{
  "n_head": 2,
  "n_kv_head": 2,
  "vocab_size": 8192,
  "norm_place": "pre",
  "positions": "learned",
  "attn_scale": 0.125,
  "bias": "all",
  "init": "normal",
  "init_std_qkv": 0.0389,
  "init_std_o": 0.0389,
  "lr_mult_down": 1.5,
  "lr_head": 0.0102,
  "grad_clip": 1.0,
  "dataset": "wikipedia_en"
}
Each number is 128 + 24 x the weight over its row's rms, rounded and kept within 0 to 255. Layers, rows and columns count from 0. Numbers have three digits each. The size before them is the row's rms in percent of the matrix's.

# layer 5 MLP down (transposed), 1024x128, rms 0.123, rows 980-1023, columns 0-127
108:194144122128131152132116121158146106149109116147099079114139108135135131095124121123141143137111096112155138126123165089103109093144111161134148144075118144131100109132115109103110110110154146126100136104104111104096153150116137106114165094150078136146158138145133101166119121110089088124154130077167108124114150156182127125111169125113141165148147132127140143128166118189163104126170
094:131136165143093143091139153129169159121099139116096161151091144084144123141101109126111153098174084095117129104136092143101110114104150125122139105108109145107129127137153094130114129140134134119128140113158103148103128148158101109157155162131102108150142137155084123155105062160109166111141097110123123108146096190112107104161142108145132148127149106183176105134151140147105134129147
103:163097126213150118130085097148088133105136112075139147139142102131144119114095098114120102099135110118126135105131141126141165153141154145162151096129179130107152113132144148159117131091133112113139128116155118139174078125140126141104111135127143129155110126094125127119140134119121133203143117077127135122145132115106099117146102148151181130153106126168160130141105102119150137084087
108:122055124099087137197135114130129140142177161121136139101132144154157134108140128157110154132119139078139128166135162127160125119092119167135135125151100109125131112144116150104169125150141105157115133121095089116085182135135111113129161136137153147091152119069132157112146106161096154102109109143160087137090134126136136111074151137141130111121104145114096147125117124143119122154117
111:116145127145143189107159145150141132120164111100123141069112143124130135132150145146135147120143122105112146130129142143160192106090125186125097081141136153115094149141121126090184161157119132142104131137131157142149117095133098127146124136123122149123115109146120109111103127115111104088126120136128144133091103134131120114149142092106154137103135090120077127104172082204157090122116
112:180117166136169156151158143135130124143136115147130106144117092117145164160094148161153113090129154096108076172103132142100130131143124156153156124111147144124113102107143086116123154116128136136153078123144144186185128171123108115129095074129138139103133078129151121135132100133156117117092115143133113107118103102119117131161102112109141109112112150145162111108059131118135137154113
123:145154133144145123064140123171119128150162157158119131155146141146119150141129113106146139108173133133111087109152114184105111146116079152144104072113135160112088087140126127113084144130156087143113102108162128126136125155112110109174147162088119115111114132141152114140097154158126134152073115090137106134111138122171136114129131132133158108113167133161117128137149071106151107127114
103:120131178169125102117115110138119141155153129154132146146097109091107137136135115116099098149142129072113145091129191118184120142129106140140143063135107133103132145097126171094150159150092115143166146130139129108191159134090073121122122088113115129117125135125119137128127133105148151125102125109143157167132107114129157127112122181118151108142134143143103150105085117102168153133113
109:150120148080104135073169155140085105120144116116131163161144131125157126144115124100109142125110134100122124119177118133140143152126108146106152121127168098150165145112102149134078082181145142093119137128121131112068138097140122144126111113100115126145154107155124138151184139138126126126121107081091140122148128125138122053123154131146104148126140131112137133164170157088120172115112
101:097160126141143135149135089136111148135190132163134163160111130147093144170110089143138125137128129119129113169124109118119128115145152092118126131128151121136144160151135111097154091124161134193115107142137139119076084116131127146144166097148155096118168106101115100100140115172097106107122109122133098125134126140067089105137143114100122128111143101117104136190156089112161143146115
095:122107131119061156109089155123134096164156111117116123140111166116141136124078095146101154156146133071104118108099137116140106170115107137109123123134114149164095102158104102158141148121182126152152165140108132149138097124143176142169141108096117091143155150102091131125094122126124138135113180130132103167125103153122161119116104114122127163159155084134130142094155140150106125138142
096:024149128130182147117125147094125129138150115148132096115149152132129147134134152161119132124097088107103107132095141118107085081128156132135145149153115136126129151102097163145123142121119091153123147098124094132104092155129112138124131133121119197156156161106163162110116095114128162120110124133127109143154104151119125184139126115091129143132112112114163137135142097150099168143104
093:133156129138104082139118125117147106111104124083126130100119141120114137120111169081135136116110130080092141143132147123163133110144146103116080177126133191163145131170106120117117130116133128102133131165128072127116139137143080101112158109133139149151140136100082119119153165146133139168145172131092133097143117127163108110080103153140158162156121091120112181129146161144096142139120
087:107131140132091109148118120124134121112131123147136146113143142163105175104132141181105114143094140094105138140154116145066149116135168149074106155108137158112143117180110156139104131131120114140129170109091134092118145092134140151169164105097138119108157166172108139103145129140122112135117152123141109121146148145098075107128117099103128138147138138153111141086062179088137138133123
168:124159112114160135124089173170133143144123130138086107133136122153107141109139110114092130134094171094156101120116158098078124091186112106141100166116202112118116163117123139144143108094112159096114106125132124135101133131137140115107125133148134146146117099144189099124121097155158116169125141153127108136077119122151090121109146151147134145151151107109129123135184133098140115093140
120:120130102135133123114165089144176119154127136122119145111111067122116130167140102106158104141135124138112122137140100145107152133108197131155118131105139153104143153146160107063116120120158121147121114139109126137153098107123157132149130137128108127100128153132084131147121116154153147125136112127095103134140117116142122128178148206113115138103131116093093170104160185061115101134105
106:101210160129110134161148126116164136158112125151150080122123158182119163138114135112151110133116119052131084120117087113142158115157109168115133154138108103107103137104155132124143145132128154122094092102128103148091112088157139116155184151136105116138112119149162121137114134124133141158124105159119141127135113137103109102132086099124164133126138159150111106139158122108108120086128
097:066095092177148113115150134135169120120115138146122179117082098155129167168170150131100125118123108137125158108113093125109080112123132143113126130145116135143145098145104125113134158156141171137119136109156122105113130123170162169146128111113099118157106138133177113108120100115137126057149121143146094120127133159121166098132093123101178134142101159108120089134111139131117138160121
097:183121116106141130123127162124124084129137133133114132106139133117100126085149170089131105134112131095117170109134131172132169159123129153154135098145128156160116137104096119118181113090129084142150130115120154139128122173121130165148101132077137118147123172096101152102122134079141131038132156118125111163100161123128120133136113120110103137114119123162125112134171164134136094113144
086:161158158162157137110142156122115157142132149067147135141107093179125133083142111127161080148123109138134110073127136107169136099116092148159150119108129121161105105105127145125107125140160131164107104151121093121137163136129170116126114160134151129129078151134114152140153157132113094140116137147113129136122144104107174107110160123138112116142140129123079124132058099085084124115118
086:090107127118089145098123096178124104077156128101106124118120187111118109133121112108139131108126113139114113121167120133154147154125127103103142092149114129154094130168095189106104148158118134141116169160127100172097110161089141120147166126143152127136130118136120132152118146107100140143124154190107149133112151149149153122102158154122122121146132129117095134092136120166059133093148
098:115129147106142091096093145161148106121149138120117123150150128123050145135080141130137140152138115120158133131139086129132160129124137165143134084087130104110169073108127112139151166136124157116151126150134140116130086134125119134158091149123101084139133189134142143095139106133163103177108143155120132113097138100100149124170123150135133095146136096134117119150158169106149087121087
085:105124146141163154126112121114115112109127139106130199125141124116158162122108135113104106114123137128154116111155148121209082110150121119121119124140132152070134144124115107110143086097131078137109117155116149139132167129138102109086111133172112124082152113145163078106138140094168152180156149115108109124140123133139144106163104144100138100134165142138119126131077131120127162163115
098:146137104106132120115136133163127147139144174140120127115122104138148161183150122078124076103123140118185118144136134128137090131171117134157096103130107166151115111099100100133099104129124109136103140165114149136121151122144112162148107154075128109123110158130095101124102090159168154144101152110127086120146127107088173092151139066108149140143136150158132127137137127152116141149081
095:128163136146112158171128124101112107160160134124086103104153147121150132120129097154112138110173117093138109124164104125138182107138165139173122096077126135136131089187109138121098139130148174133148142118125074145155139127164146124131115124174115071123117167135119172116113153101145081102097141113143136123124139142164131145105108102126137070108139121113121145145137120119091135114104
113:118128078111119099086121203146128167098137125149146121112088162151122126098111133097134115150109151121136128129131107127116138174114128122102148117147148132157141082198087151152147098097110138135098148106137109148117176153122119153109148142154116108108121156146149114082138165119129116137113153167139127144119100113118137114159113110072125142156129142068101107113157118171139142132120
102:146134120161114149109174145151100100122132127129124118111120133104165123117115143107110105129124111133149116121150141147134129118127111043130116099110129122111128170080134141127134141124112118124203130109151138134162159140101118121123126166125132102137082132101154122138137118128130089071123140143137124153188102151141170109112143096156155113136133056121161151142175111178126107088127
088:139165124118141138138144124158101141165137138146142115113101118094107135086116127152113119153133143130129131146170117165151159150116103090102142099114113118130152138135126159128122127092096122117120070113133140129131201108114125146109152120112102073124164086144132139110131178081128111066139178123131114124188084136167126144107096117128143158163070154134131125136112135121141130107131
117:141123132117131103107163118115137157149171123180132142124117147144139147117137150131145163089091124101148125141108132126129138104079110112113143129118116151152094174093112160132111142155146115168130126150168117139089166103129137137129096173119139166116096113063145141124127140106104078073138175124108162091178151129125106117125096164143107132137123156086118136128134119088096140104142
092:090135116155141129143135121120078127159134100135130114122133130107180118119132120128108133136117119124131147106142097164128149142111103126115100154144085062146145140146119189135117118086110116133136123112149063130131135162140090142135137172149112128128146098159183134135148158131047147086107149116085125137102114098105126127116138093122108156149119155170155162130151154130148107149142
101:140096139143133119164140120133132109136156136092130138111085159135141147109103126126081137151123135087139124120131137132133113148163125078100078162142135177143138137157091125107141136122155164135107129131105087119102156158126158131096123082166122112105147120114130151144145113078134126107105116132142121181101156157167131163109163100131137102129099101143174131075062134143148160119128
102:099091134152136104118138137123082170172098117108128143119157132134118155162124119128109096102098135131162175116088137111137134098151130130110146145110148110138123097140135105133190139121137125106127072147158162148122110170128150129115143144105153098116124080142087137167133108106154142123109108160128188091132116112102092137161179159144134127114116103145145164098126169139103096113111
104:175083066149154119136139114110138134126086139096119131175098139153112120104171117099150123153121104109122128155130127100084105106131118128121092131146127168157133132126129101106101146117126180108176132161142144078112065147179104128143132107121101147131134126099118100123145147141136122131129150104145125130128144148158145125122115153142082124146102112159093128175097107171119137172156
086:138110131145127139116158086146145144118133152137143159120120132129123082170096174109116138088142112162135099132100127112070170146146083136128108118109143145125100160149114125125156197148135142147119121079156136120116105152132127136132140149103123112085084075151143113187150120133162128138121161140136128113100123131070143129146130158153144103117092123155084118155123148114081113121145
084:079133135164129151155162109124121122127095113143152066115136108135103122138162139090158114124122114205118148103170106087159099150107113141113091140088176127105103150130144142151093193104143159143132114094161101118141099147145132158114159105109143131165100095136100120129140157140149078145118157141148114131142117132140095106144132140115137124111130108118112164127122123109093131152114
117:115113107097104125103142118140146125173138143123118096111125153118153137127114145080148118113102167131176088130112127131156093102196163162098089104123130126113114144162098139125103138163139160168159115142131163115099112107148113126160098123132155107102144111093141104127107171118158152168134125100156096119155123124162130159140128101185110124081149108138097148121117129126131098111082
083:114100148159184144122107127139152093114119082148146146158079138114087118090117161175158153091122130191156087134144156109098117135148143131128131145113119149128119152114131114120124089102120103143146109149151120110167106153137097100147132121096064127108163122130104106139115135121131137116109156160110118126106166135151146110112165131140091129154136138135141160149161076145112115161086
096:113156152121176101071092135159140140145106078145138093132130118128083117144159150131155122145112123174134155117128135140120132149109137091109139097144112181125154113114149146145116138114153090143160117150153120135128135157161088106121147108080150173118153118149122140162169120134155113091108140101116140102122146065118143126127161111096106142121141136108151141114070131121097137112075
093:114121127164125069149126097105095142123113163167123134133102127091149109075166138121139133122132154213135120127151122090167123153155130125133112111120112096121138097154122129138139106117118145217120132165088145151130136142109124126109095145140078119151111122129109107098160122135130157091134092127154133147129116119114157162143145125131153105150110161150156104093114119137122080120117
114:134112138134109144139167145124140102083118129109159136113115143138151105099125108117050087170108122148109170137138136123152134153077127161110135080109179130137112094155160153142150146133127107125127132168094169127124089126135141131121150189109120122099150115109145092089158093123135113133145141156107146153142110063151091178141132102129142145107141125104121112122130150147127139124100
098:142081125139105148125115118122089162142113149132129100119101137133097073108171123157119111092157121135098185084126140113103122126147147134133108138146177092166157132131113136106104115151099126149166122100100143120093108130134136123128133108103147126160113126117084140153114148102072140105180170146140132139142164152140153089134133106133115128143127076160141165163106146085125127170143
106:113167101139126121142163110120166167134122129169135101116156123119111110104103107143121140129136093154077139128131097092173139118148155090145131121097138136140086138088133132077113145122158113089160143146117108142133133120122135116156081133151128112159045119143158092126158111191167124158119172141140129108133138116101097090144153089141124110105132144128138140160145123139144107135151
094:079158185169118163137132114147132145156116096122147127138134144115102153103109134121116121083106111118123185132151172097126090116086124107132125147104147075112142140108114146139103117113144129130102163124149095121118156171169133121132086115131100109091134115099101142119109110149141130101148160150128145150136142192124128183127120119094120145098139154108198126127149111116125128095130
089:134134107126140154121147114153135124135107091120107124150108094144138121106111128124140136112117114208173089121128128123128156112135127081123144106111154160095124152090107133091128130122192121149125154123116148119138124113145130149169117119113113110130107155156135087077162166111139118146119178122107112101138101129124132102151080148161144066159140160121120099157133162115177124118179
# layer 5 MLP up, 1024x128, rms 0.24, rows 981-1023, columns 0-127
103:116111117155129098137103121116118153161158061128131134122158101092145145143103135135160167089129073123101110129165163171153099106131074128180145108106128116107095128143107094145125174110105133127139089113141149152145119141120157109094139116103148160155159106143151124120097157113130140116120172160146112081100134108142117135139143130119143115140127141177170105117154120161104096131118
088:145108160085130107081139103144160111138148161124151128152148140137122151110122123173123147100102126118123075143138083140121110177105138114138107111141116102162143149146152143139131134128116116099140102099101161114113110175133145161103140101133111114182099112119138119116105068138153136100105166178157120106123092144154122137145170119136087124106136125137129138087179136110158120071143
113:125133109129102126122117131145182111119100091135147128138143174108140113089138087133114132151168124126140166120151151126123149085161064144156112123134084094077157163116145137107155124128114126152117122101098132135134101127148153153155127169112102163166117167065105123126119083150136139133091114180119100112108136149142152113144129129124157131145092115122121124149107143116096144187133
108:151128146108099156108167150129114125102113146130143151118118096124131137147139164097080139121084108117137082128125146102079130117143173109161157125183127129094159156149143090155151185140125135134124160108139164102127108139103109205108141131185168092137110098137084128113134139107134113129151118120077139091141143125143143119101148125116135127100096118121120112121142111141111105092124
112:084148072105145146105062161105160119139125153158169113128165118146100109108135091096113176138116112124137119102133141121143147173147165137168155123142095106113114106118133086138134142124155098139103144153154153129087119129113189132129148123116145098123130114132148140084143150113120140139154145160132117104086133148126171108131137155096131107138116189106083118122120101100120139136153
111:145124137120121122122188144139140100131129153134147123120106154125124169114104151166129150154146102125101083124148146133108154133114116115127118154140142149136105094139152136146096115142148158116154103092080134106126136145117133097144091099142135115085116121083137084130091132104136113151089122143145101115098189180112103121157170152116126108159209124148132139144145097120091119095093
102:136165133130102107118107157089123158167142125129150131111147143115157083156132140163136155112158098114100138121130077067104097133124119116106151136103139141182097129109092141113125129112135097128117109121113110131167143126179147176107141161110116054162109136115147110114112139138133125106147155138109088119145136145125140134090187168137130123130128134085149141105172122103113124089140
109:117085100092121165159162149151134092134077128117156132163103103142161155126109135087123158090122128079127155119154135179127116097132127167149117118107117148151115118138115173114121105141150116104089166105073116128155076122130141135150126156143136128140096152182110125116130100122132147150110122113114108128147133182104093110094123100111141125112125127082164148111143146157105129119162
116:117164132169162130143083108111128092109113093145103140179142144161103121157112145167110105126144130124109142149176073098096143086186109119110139128175132113127134122156133102087169118146127146156133124146111131094142137086148134130127143110166126092110131109094124141105136149178100076121125140135135126106133130081114138119149086147133118102119136123146120151158105091103138160159136
102:120125189095077091168126082165107108115104151133100131116112159098182111107107157137093127123162110135088097123111105145079097139125107173133097128134139101130138141133146134123118154113113128126145167142165129174153111141122174155159132122149121118175132115097092123124161102113095111113094173106107141121106110143131169131149142142132133137158139106111148148140105142111122084141116
089:161091157125096096132111168141137096119109168123145138132101148145132100130153119154147171122145151076118133113134144188153103141102108153127120094139140139106107119138147132086098124109137146058138160146133141104103089110190152154123105121110150122114083158139128111094134165090099123109099145138126138109087140124129127128115129134097094139141136114172147107184160141121146140137154
093:147134109120110150117095124147166158155092145159161113134131105121105100131132090177115109122165140090175142116093102159122101157090181125114136118124121126124128178116157110121120147069169095145129140091103123128105106124123128160123131135081113115137103140165128113141096129089132116129131099156133106108161167139095188086137159121110110127129139168129155119128126109107144114115173
090:116136144164101106155111110133112103094093092109135184210113084138143115115128105178126098114174163133140136078165108127147152073126153149128088158143124142113103115131132104181142107135093102130125117117109132162147107118172129128144130087130128136128126120134126117151140129166144107152113126128155128109157153117115111172172120074114129110111125097116134126107116094126126125153136
129:148158134095114089122132138150165125128146127139144144105137066085119163134090128099092142175092139122133153147155121104117127119127129132121101173137162127109085137167126160122094151092111113131106068102137123149143108147128114135134152152120129107159138072108137133121161119109140092157132123167124117117080156107140090121132162152120155095140182155090112119116164125144155118155107
117:143120195113122118100135154135087144158106137125108143126123102122126138114139119160130171137093064092117129154181107111119089088134151130119123140133156151109129143101108160096109156097085156125124153137113143094153166158123161064151103104100163139138124111116103134135107158141093128154126117111124124173131093124122109107142110140129149140133169121148146139093127183097107113125153
111:120120137123114141115113112125102099157096164165122105196137110140155161155138190112104171109119079129091098094113147149108167153119159115141130112150161188117084111154109106140107093137096145134124139085154151112118084109137148091132158105157158132134113108099161119157121115132145125118148115140153133077145122138122121141129150132086164116156129152136130126139090106142105120116139
093:154137127110072156142128138138122102148146127126179135135165153107139101088130119131128113152142132101114100120119113129101144155142115105092230133147176138142149154125158166108133098105123089147124129146115143151153156134092109096120130158148115084155105093103115135146119137141157120132100141142095148106138108081139135118132132182157066145113137112139110138128083138129133111129143
104:143119117152140098105097120167155134134115134149157148126160122117153118104154145080155089100114080138113145134160143113137142138075082139114085111142159128121089136129151070138090108130118122131117109161141140129091115130113142145191121113128102115136146112146133116140130098179116147147163127112178118169146114132119150130138105141112066114097127111124119144170120131159087179145118
089:133141136103094121117100100112133097093126119148107110127150107072139104133146149139125121082079149140136136153136133138102126147180145124126103140125124152077171163117135136119136157143130165123115125131146173126082098136120104133133146160130135103157146065112145156110141066126149136115126145104134135173113129172139109131109136107137153088105108170137122121136105166070138114184123
097:136123148114139117143126162139100110141104090123111169156159129112151128107085150139106092115179156098132143163093060143098109120134158151157114128155142147100166159123158118109103156126130139141141112080123103109175133120170148109139125116140127112111140126160107136162152108106096120120133190116128099112129153100142158138095123089146149127114121133090137116087173099087109124119157
096:127110124145135088183131123132161146071110112166115153112122078114109159133136122126162138123121135110124144087160207157136099099150120103111120123123122072128120169098108148152131132131117138130093161128127129122165123103113155135118161095126127158118117096129134135124115148147102143130157129173108082103134102131112134162141175116125163116118112139145077135088089113160146161107103
088:165110132141108088109142128163124098129129122146136070086164147147103126067132154167129153129123156111097153111148156122081150144152126150167134157099111081138106125174109138112121110102142172151116104139140100108159126130161120146152125129103162154171106106123133118122140112124102144168110144136164136128097130107141133100126184112111112126085111105121141114127186115126107080136123
105:143108117131129159126101067163122128131157117093127121148118127083153128117074097153107124134139143137158113142155128135122167097146153133124092149114174123131112108149106137152137161139153115126103115149083113151121131117109159129160096100151129108150101140134145159057123177157147091138141111163118104140113093084160164110103121079129124085139080131143128106142126152146097139155130
093:160153114136136087089109134095100124125134114124104095127135138138131145154140100133103137131049116157121107141108167157107151087144108108163066132130099114140123122119129105104122157130104129130133127155130113125078174141152087132124109160150178177150117127155147150136123138111129103130123134101188131173079139133129124106100128107142102113165137150121130167146129070104127131136114
099:129154100115134091100120108168132153103126130108140124132141118094130133137143112168108155118152143152156087098156145107141135116124108137140104087072108136140108111086160104123126115133130121093125154108148126085147170125116119119129134114122119089182096115091159152150150138134119120129154121097147093181129168165137102178173167144126132098133121144174155113095140097128131116069137
097:124092121138152098136115111128096141130116135109142154127125139143126141083120167138150127140157183122122147164131103189140092123143137157126121139169133121109158160123133122135164163113100137124107125132108122153127135142129154114136095081127168145120101122125095096150108132097151148095136084117138127119162135149130091117086136136167157109159096155137131046131067156111120095107165
088:166077072160117142087110162121131169139143151151122097123087107125118134128150122136170155153121115154132113136178138122126145145125079107126138150124114155149120111109148138125115125135085118114095099122114127115140104117093121112137153130131118142102101114147181122123062144174125112160165095127154104144117190148126105180109129115122149130180129134136158083108125126127124152164140
106:158134126171112123145152123132117097106141175133175089174140112122099122118099120135136103111132107125097103153124118113120156178102136136119114162144146136178140076093137119139101097097132128094128097135124133154087151148142137133130129150147136117149186100111137105148125163138136079078101156197126131103151110124128125167086137113116160142115098141120101134120172168138125130145130
091:097124102115133127095140165134128092155133113088096143109119121103162080159118155120157118112126129148113107142125119104127131116142113124116089166095113090106097148161161136120129154112105111134159148136110114104173141154147121131107089126129113113083128136133183117121145174142129097110169169097169126124098117105108158160131129106099105132163100151166126199106164146139119112122162
093:166161157151103090153149124146089156151155099129124078106111139132108139133132167133079140166095153149154146152094154116093150122126148133147137161077158091136124088103118125113106130140149104107123135118145116095081129175154162138139120084134160157166093094149079160157130095138139123149122127105152103125151161130120107136124156115158097132130116117113116126106134076117134129117113
107:166148167080112122150131111126133121126149128146161096133116145152103151104116130167127116142130137129152114143159099145075147137136126144119110119160127117127069071116100077111114143120098098078132126100127136106123140099106119136117137151166138136164191127101151160100132139165152107098144118142126161126143123104145124118107130170096152112085082123114109133141114152137142147146197
103:111100119130123093150108107106130132159110152079141123132176118080135160103131144125150144122115114139121181147148084128074114147144130161141123161123099137111126103129151109110119152095107079153113167154152173161152182106113163130135111103147153135129133140129147081114146143124096122096159165121100143146061170098142116117136164126127114125126172108121137113109131143107121122092122
087:147182119107090116119131126091105138114134144135120108137138140119131083090135084142124083143138135129134147147155147140162118108087142118110150144115156105114148128125147149100134157136120077139129098138113125135149164164148083129127113125194147117115124107104083147081135121107160153107138127132069142139123142108149111163111149092134140138130161183089147133115121078148166177154133
076:115123151107135137125123157115150107098121105090101123074121137119124151101150131150119178111141142148161125154077146142134118128125149128100105135130133169113191131161128094112123118136106121109126158113110135130161140132089117107110120143176172113112174090153132142094122075144080130106194130141105113121136098141067113106160149120094127126132140136115137131193128162134142120137126
112:090101111150140160132187177135117113165121096112113068136144064128116101151106094094123167139127154088144107105146170159122110138151115203126099151134117116116116137143109137149091120105119190147140116145100146131165142117096110095151118111123099122117116131132149111129134168128127129127146143123148157097166113112142124140155120114158110096127123101143098135150168123117126143117153
088:167180121092121107122124139155119131124109141167107120113101125118091169138157151098134131109138098122110119106098085099119141138111110131122130107136125114112164150169118119151150125169147136097085093139090143124099118104203141104130098144158183129133131118119110140146125147130143129150110113121135151198139133121130146114135105117149085129127089161155152083112125155077097168125131
098:155139126135147080125110151100159116128126121109119125144125140126143123118150092192165152087126104116070134154120128148103128106141112134094148133109098136128125126164111142155142126123166133159127135127103125174126157109093173131116124085184122098108123140107069090134139119133110174138124114129111079148135144161108096139138130154122143140183142131134152153126102081096087144085112
095:146155093144089112173109127110112108133105137112082120148112183080108147121190122128129139131129131133099139142156116113163092129118159222125139135111123161114137117165125133141195094151146148139138115150101096136111138146113134123141116091126089140130112140148107160143131113106091141144127182142127110099106096131127166115124113067149117116140135117133147102132130119118107133110111
104:146105145129090169162152111154113135159143106133110106079125159113121111117137112151139138108133072109096129154136159130116128116110106155109116107120165139121107150121125108095136181161177127121111071064144155098129167142118092144141158171184153154103146120133140067115098104129120111114135133134137141119093160132139131160120128116093135110140129125114123151124166122176133117158116
100:087101088123119075075161116111131144104111125146143125111153097153123096125158131146114107134111142140115103145101147130127131046144134125141115143099141109145101110131173111124099136107089110161111182119105120154110128152132125105117153124162127171183128116129156122135122119124146144115140164133160133116163178116108131090116105121119118148100154155119103130133182186085122132140126
111:154140104144084135094144121094135150123109089056127129079140144152179117108106119145130107152127133131154101110101152113098109139119137119117141146156147119137111129138148100148168128130128109168123145134134166161117121158107148146132130140165154129109151177078139141129113092054102139140090116143158117117111090120137122106136146166111119134124168113162123130100177074119106146125117
095:098094141136110125109087117086138101126118109123137156120125090121146135131168158099144119132163083116132091121124115151108125132114098167137144137136114135148102140115132157131198140087159135182149114095106157110137165144166068113124102145121160142072149124124139131103148154142116134105155135122109125119123118161149087136121153121163152081168117129122127159104126183105098100116134
087:151168167162135086138160152094169106120118142123135084134111163106135127145134082160102093108139136079109097130143133129117109123161129157128139152147105114116143110151126139142126116156130174093081133118117102125123153107134133133135134112107157126140125122104126167140078078091134156081107115160100115156123145062129149135135207132129108154123103117119158141132132125156128147133160